Each number is 500 + 50 x the weight over its row's rms, rounded and kept within 0 to 999. Layers, rows and columns count from 0. Numbers have three digits each. The size before them is the row's rms in percent of the matrix's.

# k: layer 12 attention key, 384x768, rms 0.0925, rows 322-332, columns 576-767
# q: layer 12 attention query, 768x768, rms 0.0975, rows 579-589,707-717, columns 576-767
k322 104:537459481452496528586448537504477521585500522394467480498498587536401380474546419426453530484499474469464559618587515472494392517491455517482502523424500516556484477477470496503578526568582502486482453507525511456548534480484493509585505455409523623542502483521466531568538504529465423495515521505474560546562412538555436474505490541402523488436497471577539487462486510598537446438472441482577487583537514482545604550418406512521545470513486420552415479434407573463521509492462566498562503566411563487535626472496493518519493381474546551548515469488539538512489546495520452408
q579 127:407484572374549554478452513593461448518522491389454451570462425534405499547476512491466579518559490510472534514458491496427576456414551529485370469491463582555507537536433475577514511517479470488439504487429536458538495526491597475459500389495455557517520559497473537447493494539471477519517494549458474550485540495503485531441504596562503438566527435513579518475474443646526526494438553549493547598426435566467552485529456461472455550434469506457580530573526468532425641451404530489507522495428489576454621466610475509580509553489442487472433589413437443532593447518560495401
q707 116:420471505605541545464524576524465533493555492464478536562532455396487533463465498488525383468570480487610585485475567517493475518502437504582485554531554533545466510598535586521486538499473451537522546567565485477485507480456508444424490447504489431489557512551435544578529500499562467505547546498450513445549599447421385611490509446514419504624440546354551459556471523461503556533590539510519530564517551561475448544499567430444510528468522517637494468520520417424529540473374481559552459456550502535657553529475503494537503639495479466430437493537482512557562437468469570540
k323 095:558540513421532447568419491561522501505502461467535567490513632505437484359447530479491528470507505448486554517482529520489501453467479509565556473559371541507478528499455564454514496433427600516500519440522493497526388522449520559499459440513537550433523517509503570442483521508479462466555464556539556514419495558571531487548534453420486490478525422493576546460487462539386561511429457442418524452422478455470528458560455520463508518462521438533591549444510475553478446561506537492455501480480618580518464515444522523458498502551460527561507419584455464432519520613608525474
q580 108:438426566457568490460461526472419465605586532476563472506479508520492525453524483519515533533495528535455478516451579530454506501468470537568568506515527512531439554373470424479510476521505532462516517546471511473622458626470470474490534572506561572477491493502445482555495496402510501522469524537482458514533570429552583617525496478576465546555445470431522542441517479491587574418539511520513446603443437569485491516503500460462542505506545422489545480430534571468542537493512534498537472460510445528503500514518450442462579507448511503486541538477498452482404575541506584611
q708 104:410469574497483544564519636493508578457509448487533507517488488477466470483504475520445519463614470472455528476483546400521555505524492501459498492523477549496436531527547540480448494396438505576453409395449451426556543494407524484519480491514486461552506490515524528433517546499549537530466503508448549550538433502492604552554465457458333553515460511524520538528479571454480514440523552439480416491493482505483522551526424512470488438485501380531508434538472598525508567539455513482502491408507437515542507454481475512481448521529460594437449486478541502500471444461470579551
k324 109:499527478517538431462483491500577569507500591461466425415512456525532479531485489516572443521380498446487464463482523472543523568416505478493467509535494450529545579500423409507528487480517452508498481475593450539480471542470570546452449472497509447475532468398530404553377504537492482421528531438452468554383491575592499497435510529540528493574494566519563550526479472477430468606403397524483528485623401491545443566477536471523480537524478459481522500487474461493638394468514533471523480430497498501557507554547498566579441496433521515555497502553588593598508536445561497380
q581 112:466465473444494523538515465522608528468501483510553594454541521559554508460434512579552549585453511462501486454393482483479554492616492462506613467474543491557490522502482451503457507609395462485515537439485505526579506418463533533443483435482512456549467590535480461528400557488595450458537570475530527546551546479526485428496531556404544432415448500532469539506490537584453540527590559531504545471480504388463538436397533478478540542520495402455515532607477512458512521461513473472514491551436499444462503556521488476578458482504593450582514558478550576438537506500503532496
q709 092:445494539449485452467576448451523496556494524513470565498554443556571465605589495487484490596441484559490513537510555531556463431408523427529400518473543457528442513482597483453525519473552551449484496443493518518462442494513528532534530562527564556529490474526582516455393473527505451579475464442385535454465422527518452512487502490508531571512422470437497505478526614517525558505526540459526482421544558527524397527494437520476426496527549417432530490493502571634538452530616534566538476514371441462520469549495520676558572505478522496574481479481522463513476593611490525488
k325 095:493436556459412493488537485545548598476560579526462544563634565530389516489504448469514526502439410448524536489485507513570426466526448527460446483461473518550514442474604526466553480437444434480470467572389555576502549499585489611542420452458466520632513517479565466417517491513374388537474522557467502456523434403442584590535479499530583484474604525501579467554539510452475504539608405447488460527513453506531451546534498518435480528511447535502554500466448505369458537574506533585508476568451475479446590524460489433447565535423498478532569489452507512451506423491535504524
q582 102:438489565518553428559443522425444520402532503446485474469460383504497523494447495561365527612492479576504590522484387545611483458544400521559498462512548538515493538519579494530499480529404461546497558520524498514504505505425502515561515527517472545500569483514527422485473562489478451551532605533483496462549439455557543531504513522517522502542625459486510532509451577438519505504577547520560525478432577481485410520470491495569460476488523481451512508379432553424528524532506449528525544436538520445492471476507506420517400480535436506509480552464480467570526525478503522486
q710 102:582530523510449595517550416562523535495539538418464538500523437569512382480519507467576427506551469540517501474532467561500448521485479498498502407563523499433493520469488459529517515508503509496545500472409490473527442566422481535452518575459484475461482528517510462495431441528474565451448576503498415523477470530569573436415509512528462493544431428519501467448555563566549401423447516524558526565515493478534531393510497523473637381481363517447465468529483584411559472478473481492484435526583474487532402540514462516428493382527388587582547523448539502556355444481505488587
k326 107:497469525460432440528467516480420474426503427548539455521508577476524542572470507514454413540449487484457449435503585509446554418518551448447593418549603570441597525585481546404480520555512478456527562540507549523558572549518533513570506487420532489527540460551502511569478562457559543608516512421542604587526540406509383494521516549481507601507452527502485478543525408426436411564486366520494499499540533538523530404453564432463428522485553458504485552546600433562428463526566507464520515478456392462562559463512522535399577521479517517428524461476461552466576525503508450476
q583 118:482505563473487451459561544476478436506513505556520537461517498564446566594544485508521522419384539569538527530470434398430468458481471488538530415531518520517526516427549504456449586493544418501518402482508481459615475535457499548409463527378553495477549523501505474503421456458525477541455571471536459454528554511482549496528510523518515558513472467481553448492465488500548492530496494483461496493549493498429513445533508507488575500428566504472489589450579560466474526546504600605590460532511496508539426480431528409307469481537470625507573510534504522529515501527482513518
q711 103:545525509558457385583572489498377511526561484493486561501513509550459416417515557508486594590443510485479433540485489519394471506423529435521519480591592497496496531402528428601571520417451581458508482486448509556581568418482464554546527451444540554514475504420491417508505567543519444532481515540534566519605460541480597520549533445516448548513483411500466458555510553480466471462485470571398488527479521433537524529564492485493521432534539565539483453468480417520525460552525513507507552432483542538439481498568570386503522448496500521563523434494539541448387535472493479434
k327 097:387515451441560498541545491544553491582466489512470610398449522441550423516428387572407477457466425446512525478524523420609432489512530488495543536370476438531595448484508522398443558456576584523587524419376535537378658555493500458436476519514485491417514501531506479518455407497498485486538483407486526458479524471497481577585536407378513483461481527403482477407537430491444496494605513434527575549490490446493492547440500475504533534540503482421514501482498541528535454512530528458495540539483402426482439539502510493477456414420590566532465575517459378545436465456510522504
q584 104:608531444458481469531461573506475460513467524567484540488521594516584438581510492506498527420493466554491434506440462473419482447514551513511469541509618487493536518483471470522411481506443549429461486487495535433468441554446542474436554497522485439431434574516496410516557436500650442530426439423483519525503568414521533559456484497508490522443486421474455559555458575546506371436506534591437489475593412544441552501446544506449509512564416575475577429424535439524496487526629556532526479524403571514692504541501477454515461530504542517524535531516492510536461485520512452445
q712 095:481511503488511471520479495422567497459485507511509450527578506537486452518440479471533505551445457510488529568515613492487504526500544467479526488487472477389459515525471445457513469478572483477491443516488450478542492498522526502524387509518412467473445487483458426449460533543459512501450431488554678444483538520433549458535545479463618459454503460597461478558570563499519511556470481443567445446493548515580536489503455421501572357505491511460481491506530433511450507550486487441488486391493471533417392604448512478493510492542500523528468531500481482637497527464545568499
k328 096:506434495465499437487385443513495471494514565539545530528421501465429458489554514472376557497451639491517502506576498493543479491431454642470492479548538459484570500524528537487504591508410500467482467523483459522522567354573488558459613512485448432609563523592379443490495607528472500430530505580480450561586495511491446490492455499457456515555411524547430433549499435542561500565593405474507442563503496523460541562536515459542524534450478433553521500513469593455553506409609474592511475508541485507513531507497487480501635563554558546547570487520533477472491458484475560495
q585 111:489438496493483513567551532509521485436483604377485567444458477575501526415501500499424494466376518454478531545568459467455576468476485489487503490488559557543515555476509567497488616448470534537508499384444515503542500500580468521466493570459648480433513546453520403478533529490558482524472476471583533508549488495539459463425519507505463400488473491485441619475536546515528508515435484459596526511504494454505624487456504505467475387625511492458490499476413514488638542515561440474522458512422458420546505552535532496543468506552557549454570540594574504548480457571529572509
q713 096:452558554444455519461480503479449467499571502434529465512542424477523490453519588538478506555469470496444470535486479481472406523532582503482452504507481452551430486444504516532529436455463537468466490443432385540545564537501577558541525464496523420650490521416505445479478451436484511470481441593376566553505440624600547457418521514561457555575448471582444408424495616460514429439476461518494553563530583493495517561496507470462548408520465517374553585607448509602538487483607492505403552454434584609488405532469455499569539417411529451482552525506480460472511526596494416495
k329 097:544514406471524460453537504551573456483555507515497531572564608533479458414497492587556541528519447564539475539468519471487451530474417472477518435563509475554484532435534443514484527446562493427565551620409511399425438472468491416524456422522517531534481483501560516538510571486505464568521482488459469410520488493504452466571494546442445476549602498505446451488555452501474496513581488410450430472502488568529508466529514501573463465458517484468464544381454479429544591461460419463384511413498377533443607531470551583523508531502476501550490558475592474521436445441496400484
q586 103:559526495525369534518493534489495541469511461507472553507419592508529461513595491421397492457519521593500552467452487358522556516537402506488445472603443543487576456562540435424536498523402492553510503469560449474495553533394503498525541404469518533423550578505459554478410437446484577566495506539401387430579533494490580565458512496462455514433578426432571443518493403384539514494411492492519500521425539484522551547581469594487473501578534415518554504552453410459489464547473459493470552557399490452542492469598450533602573574561456418495533579425498474472515578489480428470
q714 097:526530606402470425451433428532493456495484408488450525496490477459468456453516470493527595536416531487539564529482494573510462497445457505520533491463528448526446505476527408493548543450545521449474542421542553504562368582423535485445473497523578542657497504552573544452391537432592580533534496513506405423523534457442454575496474522586494485596505512556444467504534540477486434526503474482467493551512474471553485473544503563427580483566506457503542472497425409490511493530505571522484482490429419506486559605391493439546535482520501447449462506410485479468542523564518501441
k330 098:535430533630525500556506525528462495464481486495475569526649517564426512469482573480512441485509444523431476513392490498522467464485468478545482456498483577532576517536438534553524422481473589456529468460485542448563567504446421580467539429514587535490537521478543469533482555466438342508528561533499543526557528375496461542478437469486414609449403427555520528499474476428532418485545548483507478437549554456501495526581508500484478556483509451531561529544461492487521493501558414495541461562438456434442519518608478513579484525493473531452566543511475555509553497485458471521
q587 107:480579576482544502524487465544453471431485381506494465438498581537525500464481550517511461466399505586529547478454476495446482468542474500560568506443514565566465515428493580461432506505518472507535486448395523496480531438580413510566471557484559454540540513516541580453585442450470492513509413463535477566513511584443493543404575508474545471396498524468444586439527575469479504426554525481547584513505500556387506573470537471508491386453606508416452490575520441502497444583444496601507544464508532599535497457613502535568482420551416505599456579477446482482541532497379532476
q715 097:507441551505487457496497631498540500483552426535428533577501521539483614483459559482460505533421423544479533565546544525482446577593538490567492469514410514501471489459474392473560450438490545529440412443432558587525460483481561518513596557448528479439583503480500411440458429583455516483470465611463517538511476599578486553508459476600524517484489411578522473407511514446558473465473564450489406539511432545496418509480513493552542491457611586470453553527457553556571459547594414472538488605404480551502386528532415456543513471521563544527495508561529446561489613573571545585
k331 101:391499493482444399612561486550453618536424548629544489489467479491538536584508510465507447505500495544531531513490450609561413520560457482467567491427511398440516551500449563431549441545493531567480582446493423559571500489456441472568435410487491493482490522616476506456484477503526458462518416432468527475521482511526546433504560519454558465548552533466541588534439514595497501589435342526478528491480507451503456474506536502509491458447435559443488505628480473436460504501521571503593442517432550424478486577456601573442534483535512524531459563466566447452519427483493571444
q588 105:362501516450464516507574474496394473571521564458580532486501615506516474374556472438460506552513532573517586443527511534492468559492629561496544568524458575518464533514498564482451502393578466530497574483591464503463466447560478601523462509494457546558518423556612450571548523530565468505501428569426538524509488454518455496563422486523496422503485544490484427418368598549605470400528532502469557530569635521513445415461523434386555517456424572423430514483482416532452487515516506479466513548472569649516510455519577511480381440490517520531580444464606490554424560485464530564
q716 103:488435505431472517481463507516558507491553484521480565538516465565451574537392510498563576510479521518476533429531552472547531531475527498385498477495520434528580506348511537479478482431558467499467611439505476481537532488500596461520428480485510423461430540509493474550463490509497481525492467508499464538580523588557489478484514562440566457451476516512542441545529527491510333539521544418545420575494447516491556424467508461535544529560441454513451571542525466513530469476533504515405442484459516497449466442517493507450439469445523490465497428574488617531527555535511580496
k332 103:436534550475492466544490475478564622511495528493495418543546501515530501474534518539494497503556409420441561547558496489393457392495409475423543514516568521471486469639538479561518512538488515533590505514459521465539479579398542443576461525485471535552506453492564452494510442413508506540492588465472435479472508526490534471479519632542423535504499564547424505543440532556501486550497563462499466496500434427496477415534504425408570532539532463464537430554602500559536522476434593429453465525517512554512406467541511575500581491504545477510535545485529568551432475559609528515
q589 105:487533495477533548490478561555499489616475477394520510535526472456465481548464490437383431520377482475438546536572528565513555553566550429435479454530618519572524555473499431404453523516497503525579464512594509495596560441448572498489582618642506478463492458490440448462505451553578437503420518486580446514524454508527503485540511493511554437516463453453498484431568497493484464463503463506486474477453494538589450438507452419529632475596510473656422552562467528457457461527465549475447447475587546520554572470550503424488542544486503472473524503461475560508523496617508516490
q717 098:552501499475589531499502500530565396455505471580524514594492539512486472558530465509440496487473560459579522479509542552471427486465510552448655484476497538545534436521591543567580531559505567494518421577533531565463491453508484474372570558538490537531521547540419521439537573519522556579504458451496505580522505538533567611490466485457450468560549541504567521524486489569490548553591554478422485463523465443507555577418519603524464597506470542590476422541545452592461403518491540476532553441501453463398626548516550520457527502500491497523413461522527516458527547450363515564